config.toml
n_layer = 14
d_model = 96
n_head = 3
n_kv_head = 3
head_dim = 32
d_mlp = 384
vocab_size = 4096
activation = "tanh_gelu"
norm = "layernorm"
norm_place = "pre"
norm_eps = 1e-06
positions = "learned"
qk_norm = false
attn_scale = 0.177
bias = "all"
tie_embeddings = true
parallel_block = false
init = "normal"
init_std_qkv = 0.0548
init_std_o = 0.0104
init_std_up = 0.0548
init_std_down = 0.00518
init_out_by_depth = true
optimizer = "cautious_adamw"
lr = 0.00259
lr_mult_up = 1.42
beta1 = 0.9
beta2 = 0.98
lr_head = 0.0061
grad_clip = 1.0
warmup_steps = 319
schedule = "wsd"
decay_fraction = 0.62
decay_shape = "linear"
final_lr_fraction = 0.0
batch_tokens = 16384
seq_len = 512
doc_mask = true
z_loss = 1e-05
train_tokens = 125200000
steps = 7642
dataset = "wikipedia_en"
Each number is 128 + 32 x the weight over its row's rms, rounded and kept within 0 to 255. Layers, rows and columns count from 0. Numbers have three digits each. The size before them is the row's rms in percent of the matrix's.

# v: layer 7 attention value, 96x96, rms 0.167, rows 28-92, columns 0-47
# o: layer 7 attention output (transposed), 96x96, rms 0.156, rows 28-91, columns 0-47
# q: layer 7 attention query, 96x96, rms 0.164, rows 32-95, columns 0-47
# k: layer 7 attention key, 96x96, rms 0.144, rows 32-95, columns 0-47
v28 101:090073154173130151119160076135115123033136096139105124131157120195110097182077196126160101124177162170120162114196115079082158123114074113108150
o28 101:140162108144139095156138126172152103194145163125087168121136126145148041137140160117094158111139086128119078190097137110134099147145128143162179
v29 093:112135164097136121133113102150171211088150142116114106146126110130080133134119186163148118099150086143145112068141126161148126076091085110159101
o29 092:146154158103114126143126122105108082159157094164189162159184113095172161152165126100086099136142116114128081167093143102120115095137158128135133
v30 086:150126160151071141114161163145130224081158178086140126179120196155069138079116059082176151125063124119128132093169118167106129078154175097188080
o30 090:132152119074108203148104089125117089126159062174135110164137097098106150127149158199083157148145153115154098164081149099189121080126105124194148
v31 084:130115081177155106153137090060148155110098087099128105146075110157071162117134139111184085079110141132085118162166138132144126083072079157131127
o31 090:100134126098131150152144128165181091112182150168154169122201084097139117142148131122126101126167118095141090163110150169085111105133130145081133
q32 096:146168150173143114054149136238121160145098120104099139170140130093150176158079139137109107131120143133094137127095154153128067138104081030055185
k32 098:137146099178109122165104121114159137125063161122142065101069110131138144137187217098116159138098138143072161118093159183169100122146144124150108
q33 087:194100123128162146176133103122197085116079072134124149077145137134093106172129117157152142089119115132152111128214095098195116072146168114148072
k33 097:139111144099152104106153111145128138120181155161129141135084052117113137129122070163112138163147136107168173169137120106154170069150159129052106
q34 092:149115061100107111192170160116155122184119110138123154102110146161208133121117141162111119178119088144143202131155161151142071122101092147113071
k34 090:122115144121137081170146199096150142148111114100085070129142169111154050188111123131152191145089130135156114180119149101124112170160114108145158
q35 090:089125111117109158179173151075089126107103157148070108086128138130071131072149166103192101109149089151128116135119114144212138085162121142144116
k35 100:116186134095157150077092150152122158150099060150177178116117152124128056158113110145128141158118129150173113165120102083115147128108135170139124
q36 071:160158120148122129093153050143194136107116134099133143118111097094135189162115155121166117124168115168067139080115160132129112098102139072114145
k36 086:147114129191120113137093107112126144103124151112153228095099105133092156082160103126161109102108148152147106084083117170160123145127144159162123
q37 091:111153094146128098093181052114138072164175133084126110150125149101112150162127117121104142162183131158124122101089113102135183149119156057105157
k37 095:117121110176125128102106135130162123123126154102145125049141132058143180105086185077121107104154140158125147119114141180103109060115119102100125
q38 086:177081137059143128171127158143104114135151043161111150103160086121151064157158063170157154167123111075144123118165121120057150119090136166179132
k38 091:117083130113126117143128094119106103077144127170169156115131092179125196097141111134101070149150136129155148150150133119136152130088088142076154
q39 063:150198121144115118121113072107139142137117095116082098097132113099099189103118100176154154158174123153074104107085134103123168095067133111130100
k39 092:124098134185129127091105107123130118099116159118168216115103065133131198100131125102103102124137147148127101083114109156150119154094144135131128
q40 099:136163081137130157153117142122109142092113180138110145155136152134145056120097149144136127162153129170095144142133135110162156088126188139074184
k40 097:152126141157126108123066120138101108082126160126142241109129143152133184094105157097148085106112132160114131029149132174150124160132156119103134
q41 103:121183162148105092110091135152120147138166079109183116174106077117140196166150143161056153130174180098082173107110139167061080183091128117122087
k41 093:120162140136107138102211136134143127142143147082071022154133162094128128126112148159166125147059132085104105131101135106098112162136129106154106
q42 105:141114091105121154168140161103128089131115138154156136079107170112204131132156129065137113150141071196130153115115141101189130068092129122087186
k42 094:122149122146132066184081147109153155110117125181147222082125125155134129162093132097160145117090127115146115086141123161154135152115140145106116
q43 070:080180132123096146068120120121110102141121205107095139175127151110102107106153065132095139101079099058125121158157140129132136141133116126134112
k43 085:105138137087143105080165144141129113157131152138065044139156158109134077122139172123115131145154104149110151148132141101149142113165144131114138
q44 104:123116158089123171097115142126139103144159101121146123152131132087082127065123081075162087100093134088149099149164125080075155150166105122186081
k44 108:107134126121150155095143110105128136168127084184112068180143160121101085124163111159111143115153153083126160195123113079121137106135123149145159
q45 097:108134109074135122194126197145106110179127106161140132154131145114145060058114148140127054184118143102130129161137160111113129126144096161115189
k45 095:111133133161121142152150123113072159134111129134158161115160174206137131156127172110133121087082130138061119136147166095073093197171113093130158
q46 101:073137112072149171150115125080149097133160122163146135102124170153083107034094121124141084138118091112133088174142108053150226096137162176114160
k46 091:134097168151115119108167103165091119133141098149148232129121133166100104118118171114125103090109136144098114107155109108119151135111143086113121
q47 067:114129200155126112113090142176138176141102112100108133170133096169129082164104099132158139093092157086103175161165152119079062157171127122163068
k47 086:121126116087140135099192112091146156128154132122091051147136181119147075133127121146136155128105116096117129161146117094135140130153147130130128
q48 064:186158167100138113123167054077174148126085061109108137074115096111107204171108117128183127115167160140139136104154139114118161129116154090144082
k48 087:130103112165121109129088116112156160074122160145135216101081076144110200097155121132103143099138129158136108095101084165145109117099138151117140
q49 101:171136103092109125194112178114101097091072156183091132078106125133180089128161121126158127167149059164134164157170139132194101100068117184103127
k49 097:114135127120127123124079146130154114138113158103127176108128126177119137128086137095125123158134112154152109080108132138151124166123137132116164
q50 058:157162141123110130061100052079101150095129113129113127103114085132126167138156077104133148114195140150121145113141135128172145060101123070131085
k50 079:121102124178117121119068104102136120107119175152156202091116087134111191095143124133132133119139120164162122085116111146137120145090137134122157
q51 103:122131124135132093104141084078107133095184200083064141061134168135113101134127089099185163083105125158172073072178098116194179085132186147163120
k51 107:092096061100152119118099144117093081081140091141123148154142079116106071104157080125135132137183093136197129149134082122158172077124166140128145
q52 094:144101160088089166152160178129078126055134153138075124056159127088109120119147092107198083110091080100132063143149114116179169089140100133168116
k52 103:107124090079157119144071167112122091124108087136160158148094095161111138089165110137098095161169128116170171156134114108141138107101121166133164
q53 079:086127184105075096129086193148084117109205124156154124105122089139129168093122096082081135118104129133127082098114109143095140143128139136153124
k53 089:113161120088122139142142137143079070117118103121094072172160141150119138134130168149137137129135119093169127214130144099062142158127102161152131
q54 095:092090142150176149136097192167109099098122141167111125136189147068088061071111134073137118117057140114133061121131099055156182144186139135118151
k54 098:131123117092107179081109072156091133149150108200178143182135091176105147084129147140120093117168183116115188143170107104079162063110128089085111
q55 077:113094127140118131201188188115167102194118043136140145064137102117179152150123136126114096123128111140106149132147120161167099136166122153107062
k55 084:136159141063152100151157166114137154127136139123099050142122158087129060165128108170147159179121149093150121207114135066108158097168127115131131
q56 089:101172119181192161133090115140113139065146156145110111154144131112021099068094146111151127126150162132101072117131130066161191101154157140118126
k56 085:121123138145116169104114053160098113112137123165178242150123116142129169108146130121138104102138155123112121077117101129091138128088170112138137
q57 096:097100142153162190111128125107151137091180107165147124143135085106060180114141115108050126049111174100140080070143134091120152173176103172123045
k57 090:124124151072105162108124163154106098145142129169083050194131166094132162136145109161090151127159149119109146175128154091086140120104123140118135
q58 091:109103158095059091102083122141138171123143114100142131135122122182162170171147085112107153109125101106167113110141148178064097180100122098165097
k58 093:138160105110164091116220135087154158152134086119083068185108142102104079140142092179142141136128102129162113158148103073132138151180097149163125
q59 071:074141039165166131128101161124118087119139161145071123126109142130143125080126128044040176165126102142124142115110166099120159169186153201068133
k59 082:116165120113101146119151119142130091155147104139092053155164206096152087153071152129126169081132136143140143127129151094124149104109128091121142
q60 099:153078172104127164196090176162149105092102064188157145086150117097103076119130127118155127091118165104098088164169079077154136105133149176190088
k60 092:149079120116127144134118094168120126109160106152161189165102073186108159086124056173132099148130156112140128138135105134072175094133117118086122
q61 087:162093179151114118151073158178099164034103159123092133144145115098132123157118085107182170059078152145181093140129095151187116096144109088120122
k61 093:130130150085124136130087103107115106099109158184141170154140041174129176087146084155111129125152104092131148117181144116175152112116162151136112
q62 069:092107151124125117159151220175067126132183116120120142145140157147158015137113094172102120133080123098167170151140124139101101114161085187147129
k62 081:142129135076126143131181163166125078149131090131104025137136139125135079128134149136151118160159118096114148189142158102116117136129090134124128
q63 083:185174100133163147085147081169133173148116169069105109173128124136110151168106183158141140158127185120069102156071103158118092113124114065093138
k63 091:131089147170112114132098098159151117124123151126187162069116084107142154141127134129132118137152144141117121087123105196161110108096135081156124
v32 100:124191155123075159115133139139175178218123148095128130086115145131160145100120154130123089155181065116143116097110131185157112173107144075155100
o32 107:149136120103134210177100141143124107117125059126168147223114101056112154128093140128090094087092174095095104159136126097140100094090136175133128
v33 098:153106156105046099117164160135162077148145141130112115116146142119079099126060131173101091155158113113134177133168127135121164149173082192104141
o33 100:138173097130126158104105068137079106164133154182070070143092100155091051073157163119183137159156136094113118105122110129170133135124149112113137
v34 109:152166091116148108144066083144082074155170081153162135061195155106148128115037136114170106062118118131174111133113145166105146120061153140142186
o34 101:124128132154158242052169135108083120083130136134182127158106130139107071087088090142120153174160154090097147114157135094102101113123086148143091
v35 100:152110148132076182122117129154165135197113160073150104083165136122153145114118109119097091122157104116128146133115109181160106176125167103117141
o35 110:142159161108106194144115119186098115093108084160124124179119075087109113085095121188133116124152232107151109134172069123128117073118136197139123
v36 098:119116076142125117108107161192132164239160135157129145121127067161157112091118117139154116170165111105159100090079139177129153138098179099132141
o36 098:135153147079171146127082152116091151140073166085124089175111192042122133133168126119102111139059153108107116155117145109146103106101088112179145
v37 094:074176106154118097131129162169118146174145146091137111123096127115138114113125119171089091080157212129140104093081120230115130173100108072136151
o37 093:154109111154184077205098178084125088154086170080078113112133140058133072140112103117121111145084174111145146146195110097148123064111096129133155
v38 081:044142104139202136125196048118096175111105098128165128097126139062122127166139162093114120064112131141078097123092136107127150097130104108091163
o38 079:085061157148124091131134141071160102104159128093154176057116134129143137141123144076151084113189084134159066190140108111053166137161138171146083
v39 108:190151179083062189111143112161161191161100112154079132115150106117167127122181126116134120129153076073123124100128137137168090100097125089122062
o39 102:127168118109123185124115070157122132117169072147202186202116100121086172110128137163087103089137161105104112124132164113097127156101135137151118
v40 081:087091096108103142131153131169105205114152176118105127159182102088151088114164083143138107137155122079093091150169119152170097134107146132142089
o40 078:132168152106115123133126088108089114123147161188062106129198124121074127072195129150151151125104137099137109106169128077141120132136126129169153
v41 094:030105139128123156121184115144161138121204194148101135180197128102104104131164083102071145113138153119093139118144120092119181115147123177096178
o41 088:122191126093089055106120094121111157156114162122017172108163127132097111116198120122225148130127091120152134137135097128148139126169141100166170
v42 094:157132167117077164121167108138198174129065158137100128108114105088157119145196150088134124149178061090109163104114113127143109077116119105122091
o42 092:132130121116102127163101092164133142123182036156175128167098119108115196140128150144096131040134180142132084147102116156119154129137159121112105
v43 106:054139109154194055150098115124067080109135110105161109115095151131096122162096142146119134045097187165118124144138149139117139122142080157147156
o43 106:125068099196143106112140184060151101134090188131137160039105142157174072139087130097149124189153076127142143110128130111126131113133111155079129
v44 096:103185114114137128157172034104115085187145087147146137093101110101126116168169118123126121091169163116070127132120118140108148108154121143110165
o44 094:138117116192212101066129117128167099137149149124114154098072133103119095184165143123130129113148108104118073182165135140055146150159062102131125
v45 090:141102145101107110107123058075192081185162116141140103103110155063133120128146128126161169080168119131138144122155138109038128137233107150187170
o45 083:116130145148100198107113105132163148088120132217154204132076140176124070134105142178161128119153159137113133142098116124143169091159095120038101
v46 095:064106098149222089145114129107120095091143166126142119149086130156112151102170116084157151121130126171099104135109130067118129083145091121123154
o46 088:120107161130102093134132177085172123102129144177118198052171141139181125194129096101129160136132045173148158128116119167137120115168124126112112
v47 099:100142090100162186108122173157125178090119090153118131158112132111104137125078092215052129103100164121187135140164149161128126122105097144115112
o47 104:117136100116152035176114100111098146148119178073073123135172119138152099090147108113124103169126183083125180067137160118116143170107141129112155
v48 096:187141114128153131109075161175106101131163060143092134132135105185124129125108075150194131133116112116161153146122144143135100132084142183133066
o48 095:105139132129154168124158177141096120181129184088126115146157169131125166105152113142066181186092161097111176092128199135105075155096085092128142
v49 102:146078166125181087150169094097048094031072119128125126122117107141088130136148161088114144102046114141102146151169144075172148119158103198116103
o49 102:112124113154086093079196117099155100130132139156168131049125107199133143145130143111155127148201037159109136101133138160108138204130169114099108
v50 088:135116151148063149157121146168093181065035123113149119150072120128177157096126147129137113108142116158148123143118093124167057126112071089150105
o50 086:145096129111133152162157122133135088106176062149201168092149104106145166142074125122081086147148170145177159141114105130105113123119148127114110
v51 098:068141094162159095069136173130172141122132154142102133142113125087154112169119124149094181137114223129144099077069088123109170153110130165119165
o51 095:110114116151147016200086137109110157139083189043060050122151164112114097134153121105165116110063132135122137113130088124140150119180159101164150
v52 094:123112135155185084125097201150112187126140131113110121182075078108111119135092121211149110100111167124167103126126142150108118142088122109123098
o52 091:116135110146156070170058203123124086179066199111110092066164183108145170124104129126102080173078142132140127106131148086143114107119105146139154
v53 085:172150109138104149119087123129137155121083088131109128112082097123140116183174151161155123181174115150144147110120138108138103064142150048175082
o53 082:133072130128141131129098130161168155126149043123193117195075147098171194143106150127060123105121146143123089139067187135117146129095121155090130
v54 087:119125057143135150127139123183087107094087168122105118160122128112142140069115106162030060134085201084155134161095134139160125149125090159073116
o54 092:132173126157164085160140120128089096143106180100025112069168085124127116096132115150142132169152173077134171099214133148168122134113143122174119
v55 100:186127163101061167138152112170150158122107156167110137110151154110147122090171167118112094173192043095078100135146108133141101111093117073124087
o55 097:162168136105127207098129042126124132105202024192169160172138079125107180120136128139099122077159123120127085123133145117120098148100133109145099
v56 098:217126101128127103166118101184068058148113146140130139108152130150188143054161140095178096134131081109078100196125117140130119106109117143099108
o56 101:157143120103135190077196116093105105096156102208170082098133107139096119169146086149116174176174134120125151109150107167111075132105110071161073
v57 091:145067187131077125112075168115092085079115142098109092137090135139100146084161087142138078101101134145157207134129138155138115168130103159146115
o57 085:143141126138099119143127130167116097146096166203144170094124105189119112084064159184114145159140168146181140097146082146189110081088142141066134
v58 098:126145096157173186155152111079103165035110099112114128143106124089080152076178150154104160119110157068132122181168111118093104106124118125118071
o58 097:105131136133144079111146054144177116100171132156129181137146089194111176131110054168118091101144159106129137150199179137100166165140114146081101
v59 102:152138100152153075147138169131118081109137186076114130181124163183116156058120134085101117155113116144118122141140131087164099138127114120130126
o59 097:138122134116103157165149176127139093128083089150090177072189107107155125166108092117130154151104051170127171097165129133171084122121155102135117
v60 098:214133096118143142178170098129116086136153148130144124141185173141121154078108110134095129135103103094099100145147126100124115136111119124092123
o60 098:156175176107130202085167092111115122080164122140089120105169024139107100131133101177163115166177112116115169123203148134105111153161103097165113
v61 087:160141172153130131156157094155065094129074110069125115092120147120120174062119146095129076037140125093100124138108133180180081176113093112117094
o61 088:130121106163138203150177138124130050116151103165199222100114080122118122128050108161094086154183150131133129142221132115089098113087107170097100
v62 082:178189119120144180115120122133145152145132105168138150129134156125172136146047135125131132185140120134173123101056121130133149155091134162087177
o62 079:114127149127169193135142158124079119098193103018099107171144105095115115121130152133115124134105132102107124165108140108084112169165122122227135
v63 082:133059114091189116111104141157097067177173170174122143138180109162147100076101108131121136121116129093127131139176154146086174106136155213102150
o63 083:132174110089105125062161125091081185116121199145077103117150140154114083124202119149179173166141093094058153094125137148159115159132101086155150
q64 094:136135129118108144158082095164093111056071120157133151136182106183116169128135125163071126097126145117135174110163108128187125135105147151108130
k64 106:115152141118128156192099149122127174114136104141156210113144101174124165098141129172128094124084100159150151087166093115154135141133121153109101
q65 109:134140068124154182061170115076150087177185179118150140170118164110101119066115142064159132122175068124145081116166139114088126161146149138143122
k65 123:127164117126131156062130089090133114130176151112125105140105170129109092119111121107141116104170072152125123132137129093103187106131129131142157
q66 092:097123178173171097093153058095137155127153135119126115090108090130108166125139147138118081146104181137152119110175132128160140081165100091133173
k66 093:183110148115143113129133115141105141141139082145134209116163137134116152132141131106153095138164140152125118150159104107102127107113102179131162
q67 092:114145156121119165072106193127090109135135146127138132157118171110145143096156141154141139165127216105068103204119065155129136071124089097064045
k67 092:148114145127136141098162144163125106161085132104102000154115123123127124091136109146129133149133136139131134117115149126130126126133098084118123
q68 091:150118124094099163136148110070136093151227177096133103129150130090143067103132134105149096135162090131129077101159115080087148098143181106142156
k68 111:098132125108139122124131112099113098121136134136114079112141146109121136112116134084128107127166087126107109117145143094137129147146144172142139
q69 095:192114110092130138100161181146079137150117155106084107110099183088154104092172125071145146156141116119133095183163117149069144088109103129131066
k69 094:119136134137106120105166107109167103139100159104092000125104143123130105110142115122168155124156124137141136113096166130184134100154095113127158
q70 091:116129123113135100180067132154186127133132119190137139169143107061101048169129147100077131134156097115136134163155196103108057143139172129194143
k70 089:135173174127135119118117145136146098128142130152146255137125121151127145124112129093108104115112144111098112133129115127117134123110137137124101
q71 107:125181100119116210134115165170194149106122095149117106194146141123101052113133079154086147092133148071151100131158158088165114132131120121105079
k71 113:151151130143137182131096138135147141130120072183150170199105105086124153072109155114136136088172116099056116131142166124087112109137111121150112
q72 089:077143156086096176178117202128050102143106126114175153092132166168105093160153164113095137120105096104116130105095129155149113143076123095105110
k72 099:119130167115117123162115180131125142135128172117120071094116109144146136091134113143169125141062143072130131133123129091184112156176148124121084
q73 093:092190166073096157188126138147186120143133116212095133164098124135152086092151129087090101107150131168117142111152157103143108115112148159149148
k73 097:092144158153127160106075162132126097088155134212143238151145123107111126071087149107113117138144129088119148141099143145125130129110119165123115
q74 098:170082055110116139129156077142152178111098193066130158134154078176105152162138077167152167116100116168186094125124098135175156128068171114144084
k74 107:137105110168113112135111157109136164117114119054119124124133127168116104149120110125155121116134053120143141116104081143150155109139141100145180
q75 075:119157122182146172136159167059206118131101115108160131197075123076092145135117109167152178116135143061150143133096128131111120171148125135187100
k75 082:106133082135093142152139088161146128116145076142146000164129127103117134111146095128112145097160117106066129109145141131104124139121133159172111
q76 108:132067152167134108071132135138022131120180125070133107065136114147148118201128111177159148164076167112126120115153089166153166115117106061111124
k76 100:142088166104125104188136132135108150150119142092114028093150108136149140160155148175120121122120165132131120137090124131141083141121136113093141
q77 104:109088093158159117070178131123129118152129177093105114097092122112123162129114145118167143190150110153145072158122069146154182076129156115118132
k77 105:133099116165147081111158156114114123125137193082077030126114156108137105109167122102130134115125136152141117136083098123122179107142116117101164
q78 098:147105049164134138095168120068049160164104205044111118097137171152119178117171128113180077082178112174098127126096102165176131116147186125099143
k78 104:135138101129099109147124129124056144137131190034170169086153137160119137143166131096173088113079065158160104126111119115169137151103155091107183
q79 112:142127132105141219105139158167118142131128092141149111202133155109132138072149099149105140114124146107082133116122131119099122111107074084066098
k79 114:150162098082118199100136132169124133148130092142151088202125126096145121098159165167132152125157137107106103175131176119069094132144075118084138
q80 096:078149062127106199134100133152090100100125115112157121171184136125133130095118095159120130086148108097077181111128146111107114194128160141125059
k80 112:069172089129079176162123129123165149108095081119190121148122127112098154113141132138119138117111092110073135127158182137125105170144158148144117
q81 084:127105111095159093168151138133158095142174129117096105095138111151140091128108139134154124160152087124164127105164166111134116141132104144123078
k81 101:111111128148126146120104154123110105125135130168115251121149133126145116126106153125132117182111124127111109157106133142125107098127148131116139
q82 091:176090142114127132099123175176050136139156072075137096172111145103115068109156069166136093131118135121094141101149118130097121110120074050159138
k82 091:147131141086122153108158127124125147147101156112146000136119137082125126125139109160156177121136147091148096157126145144102125138154103094170131
q83 104:175127131161094108127109112128123155130011050152150142134089093085083139142179094126099155112139152110075175170112158138130132155155132118142134
k83 102:141102113163136138112147097161160138105100119151200228138120120132123132139166160154118100112117122096118154128104145107096098102109093104134131
q84 091:082140124123130159136089182165129119137144091200082155145167146097125155107095178133099139149130156129081098163073153128107088176149086171096127
k84 097:137104124148142151131106133139110113142130078164162242145120125134127135128146124105092110142125162111109133153112117138116125129103104096077159
q85 108:104125167142139133073105120167111108134178159088180101175138129125081092134152127158105152123190145126105095147141088130112151123104130091157098
k85 097:144174124146142158090160132135125134149143159092121000185144151078133100130117138135117166117131131069098083150105143134092127167148121127173122
q86 110:131102125128086144196121130130100125098054079202108156081121114155136147125128118158115126115117088139175174086097146121162129129123150181055086
k86 103:092107118110126128177081161128131141099119094197133251086123126177146151105128132110115110156093126148131157111140163130173128096090149154077119
q87 081:122108146117146138063123141141109151140178093097137090156075137139132065110152044128118138149110141109159132077199119106158149091108068047118107
k87 091:185140130118138153120171102139139128143097128125121016157176162070137111129117135169149141127163140122111093141125145114058136094124073122170137
q88 088:102142181152152113116093122140089083141086124187156141106135122168116169097123152139115127076157182166116162132142102156136149068110176133134140
k88 094:138140138144125135153165116118128136096149124129100016119118125128130123138121098136125105116102157132170140101139124143164151177130128172149093
q89 089:128163156106111128170127116118173116114146055154101137140166136103115142121111120137130164140174218105088121177134147114137122137147111150113099
k89 097:138129158155144160147104134159137121130123099153145233141123103122124156129136143125097080145133137122121143140129149147109105110096129125096141
q90 092:122125117137098153150137171150082094119131178117113111131187121076099168121134127130111102176134108089037115205039138133085111139162112149114115
k90 093:114137119129147134118136142140106111137138111111141234129123128139141123129161150114118103139118158110107095185099135109138109142110132102094163
q91 082:138107184098154098093129107066162100144189161119130121137139177088110100166142150099105135093123100105173067114133166141157154161126135152142172
k91 085:143116160102118123114114071122112115170144174151121213106164134152165129134063184108108092123099114105117103111167133083097110150108168112151134
q92 084:111150108163128144162104133126133121137129068139177114114163119135126130168089155167091152101133135141076145125158130134102127210098213122207144
k92 092:092136129129115100204078163171129114085148137123155181147131076129104189176143099169113096095088097077096186090121115091117092221131146138170094
q93 099:126082101138111090117179125070144104169130179084094114083136150088087115148146177066149091138118123152164074151082144120149118137156143169155214
k93 096:136096115122163086121158147108112118153145145097122206081114153172153151139122148062148062160115107131146122130124108137125133137122153092109177
q94 093:075161119094109156131135155098148129171126203156182123133130104093146107091181126101126159174093096070128122167091151124067126139149082114124142
k94 098:107121108102128136038178154157106108149127164156145204149124133125096129113125152113133093155138136124070112194077118133120143130136123112094129
q95 097:162138193156149170126121082124128154076170099145120142152122077120140169101108107190113158121129153093151151126176084103118138093144159119118056
k95 092:144143110115127166171113121122131130109141114145096016154148124130124121116150091161095155089152125179133106142176119125155143146122088168147123
v64 112:184089231099169107113116156145128131133081154186090148124052102134168107136148147098139104180106133099164156109116151085115109094134127155142117
o64 115:100147038150071155189162137156087148133043083053176125171128118119105143161123136107123154096127077119082122168114153155154159156111159117162149
v65 119:161098127108210129114159124139079139100105123076158135092164116117125162203091127160187096198124124138120121137130083215139122159135097146084119
o65 129:087145193156119157111125170133129104113164099236159139148138105105141107079091153096156122105138095104073139171142086129062120166141166171205106
v66 104:119098166147186047133064118123164118117133110161096126122134138133091110152115177055115150094149150119150103124172191056095111183142180102209121
o66 112:152137071093108209120142085148096164097060152101155126150116126169152116091184122139179127147192126130170116131106164159179140106109097131086155
v67 080:132138164091135135067114138129157179122105068196095148121125155114176110109118116125155149109134136124133162089101167084104135120029096154136150
o67 079:083148096113111111158171100132126108120112174062176233147125103126094138163152172131154131126119151103077127125115132108106126156168151110132133
v68 084:167141130099046140114141094159163148085135134146054088168124091115131152107166086122107131113097102087114163155151150098125105116134109099169088
o68 080:146169109095143168087112121139115162109094090118133209146111159183109116170158081146116139135155142134121146068119167123160129092122138157101077
v69 123:130141098088074135120132096118158206181038179097177123153162167117169152095107157153087119093154114114110159156093137127156110159101136170081099
o69 120:127100183097147129111182136091115086164131064150126131075121077129074137175154136167163123147118186142143103105148117135082091136135123082168135
v70 126:121119221128092125136101115109056071144110153151127123099111148159144115140185129142099103104121173133077139121084127146125111141154165088060133
o70 121:156095069145130082115134160113174096169155126142123119151109159108120083126099109094150132177181081150118122133147120147085164053099103119208152
v71 109:089152133139105105116057098156146157102068099159108126151108129141131121183108106134066123126191128127096132133072145149156124185138126131144122
o71 123:164108094104159147133165109090099117177180145090133127046131155107120121088196115092183123164160099152194118130150146112126113120114132144146136
v72 116:063128097142131184115123124124143108118150131129126118151188144160166091123107147192079155082194150153142127112129109135132164165116144149095139
o72 115:161105176118137045125143080133117099132186156100151105075148134114127143118153147096150116162128152118165093128111101142130103068133121136166167
v73 117:139114099136204108093130188139153125113167133179103139141121115102142116051121181099142167172134142120138121108120151080098195111098134116155159
o73 113:105112121134107097161115068133092179101087114032164131133079100182152152184135156170163095063092126117147112144121147158158169152108132121098157
v74 113:157108170119170101151126134151097132112130140096132137119148117138029142227098128111131122198090163132151090189168116187111122159158075134161120
o74 114:121131083130095195101117140089141146097128093241181136145110155107179103053109140080138130120169101176143156146117100146143116151115127184100108
v75 122:081157091079113158129176107115129094178132146125108118130103135137150138092181123087101097119105172116097121101079112066167178106157096084074147
o75 118:133098129137123022167096113114166143125158095135093132170132167152148091229126069154098161090125113159128139098143117145104125103131126123164074
v76 115:131111093108116149137123151085107091185160168104181127081177144121110143080162141110162140079127120124140100110143121087103125150150190080169163
o76 119:135117184148128100120100147156135130118094114168085122199117123126137085120086140197113181128114195108070166142126132152126142103135056064061111
v77 116:154146138213075112099091128150165178088150079149113144119131120102170090177034148226133163164170110143132164163144166151098146128125165144160108
o77 113:168140138096182164088142150140113126163140150065142110103129124112102194051162177052148091079097118086188084159103115115177131124154128131099154
v78 110:165126189104172055137065125146137123125117071190128144106154132132073098161090128119138154077130116127175105130172159146094086152092156145221117
o78 112:122149072095106237141172131108108143133068140084166110120112129129161136084185129134146133182154143132113119146106133114152117131135094116053144
v79 128:123146087173137076098151115136168192121077099122122126116077143085169141109112111121171146189174135131071173161083141166167187152173067135101145
o79 120:116109170111207148115112124124158139160178151121088165111079166126113110128151136110144097062104065181176090069137144083109113169142139189182112
v80 097:095143130154106131110114108168100124054135104122098110137142058143135096157107096185102168194099147133068160152086119198150124128169058113109120
o80 091:140133118131181129079105095104130125148159115129163157077105184173142134085140135060146094124160028178187131084148110119126115093112155185152123
v81 116:096149106123098101113076092119132112179131113144183140102178177150162084136084144169122120050176125137131137126152149103093147177061191121171145
o81 125:137100183116128095110177124107096088177124149112118105156124114068131133100161167130165152147118190087117102159082112158104119087164070060097150
v82 108:160121118185058064122099163177148122100146166105172130083136086099125138124118094118167151145095069135117118166188141163110098183168105100197117
o82 107:170144145125185233105095149118103140135096108150091096160122131100107106044142179120163112111105141104153165146130134111165143114142147100084107
v83 137:075169150153105096136101080112143053174156155149136117122114058126114106137108094099068094118173145123067129138092144106145149162156180068175130
o83 151:177115115107149116108109112149129156178138079130090125157111198131183131119179083135131140099169077152216132099130138179132106045116073144100149
v84 120:140155057124072172118149117116206164126106122136113131180119158128197100104074136188111158164174107119135178158113158104147162119075113199100126
o84 123:111141170096152105130143109122116137146135132050096143065136096139092193173158150119143108094058150130197080084115136109142109168153179104103147
v85 112:108156188149066123100128149161074135103095160133136124120097144107156140143181098146097107167124147153088133122087117153131106140128075096064118
o85 111:160096076151134097159153149099143069180164127130102136145162119070068086120070133068147107124139088110122135156179089103098145089159201121203125
v86 115:171101149110093130128123118156084145107130173092151122112136107113089155184151086124112171185082141137109081191149135159143111154139049102129126
o86 115:144155101127150162099094161098147140088107079212119156156134142125129090088098126098134108092183113174149155073142127122134115141137169158108083
v87 099:100106056136176212144145115075155072192137132086175124168140133156096108117070118184128078105186119143102107123108123162171135119129212093112174
o87 101:131152220139119061073117119152166141145165170177087146052133137125176162135132112155100139172119140159174097119133111131080078143104064117096194
v88 103:125120048063094114120156114152181129164083203082159118140140085103115174077116112100140118143108074081103144151149091093167112160139115102154076
o88 101:112142204097153162092116101121091126118095044209092139168145128194109121197157108198166143089131154118140171079151131147089088124138135124110082
v89 114:117181198111043098110104094143110123128104168192127133133089142124191092170126123178080084134168153131060181180108168115143131132123126122080104
o89 101:158118065119145093130173167105136093211169109079136078125109177080095134127155123064159114091143104129177098122127103136119153083142140117162150
v90 119:138096146123157146132095146159098104137136131088185131113152099141021108180085084161127144165129174166122093144112134193113116167155109120165154
o90 122:132141123165133134080118155087118100133136133190127146091115148116165101021096182124143131133153093179156152142126106151120087158087121119074148
v91 125:121177175080095097111134136175133104111128125208077135136078136102173077117138128125088141170113121125130181132100141086132157109130049159103101
o91 120:111126042121138103185137119093118143149124109009144099164131169131114134177133127094126105062118089128161104105116100115168148094128207130161100
v92 121:102128016127140145159148118096168056174144149114136123120118097154161170092163101105169067088160112101118145107117086081147162134162237086136141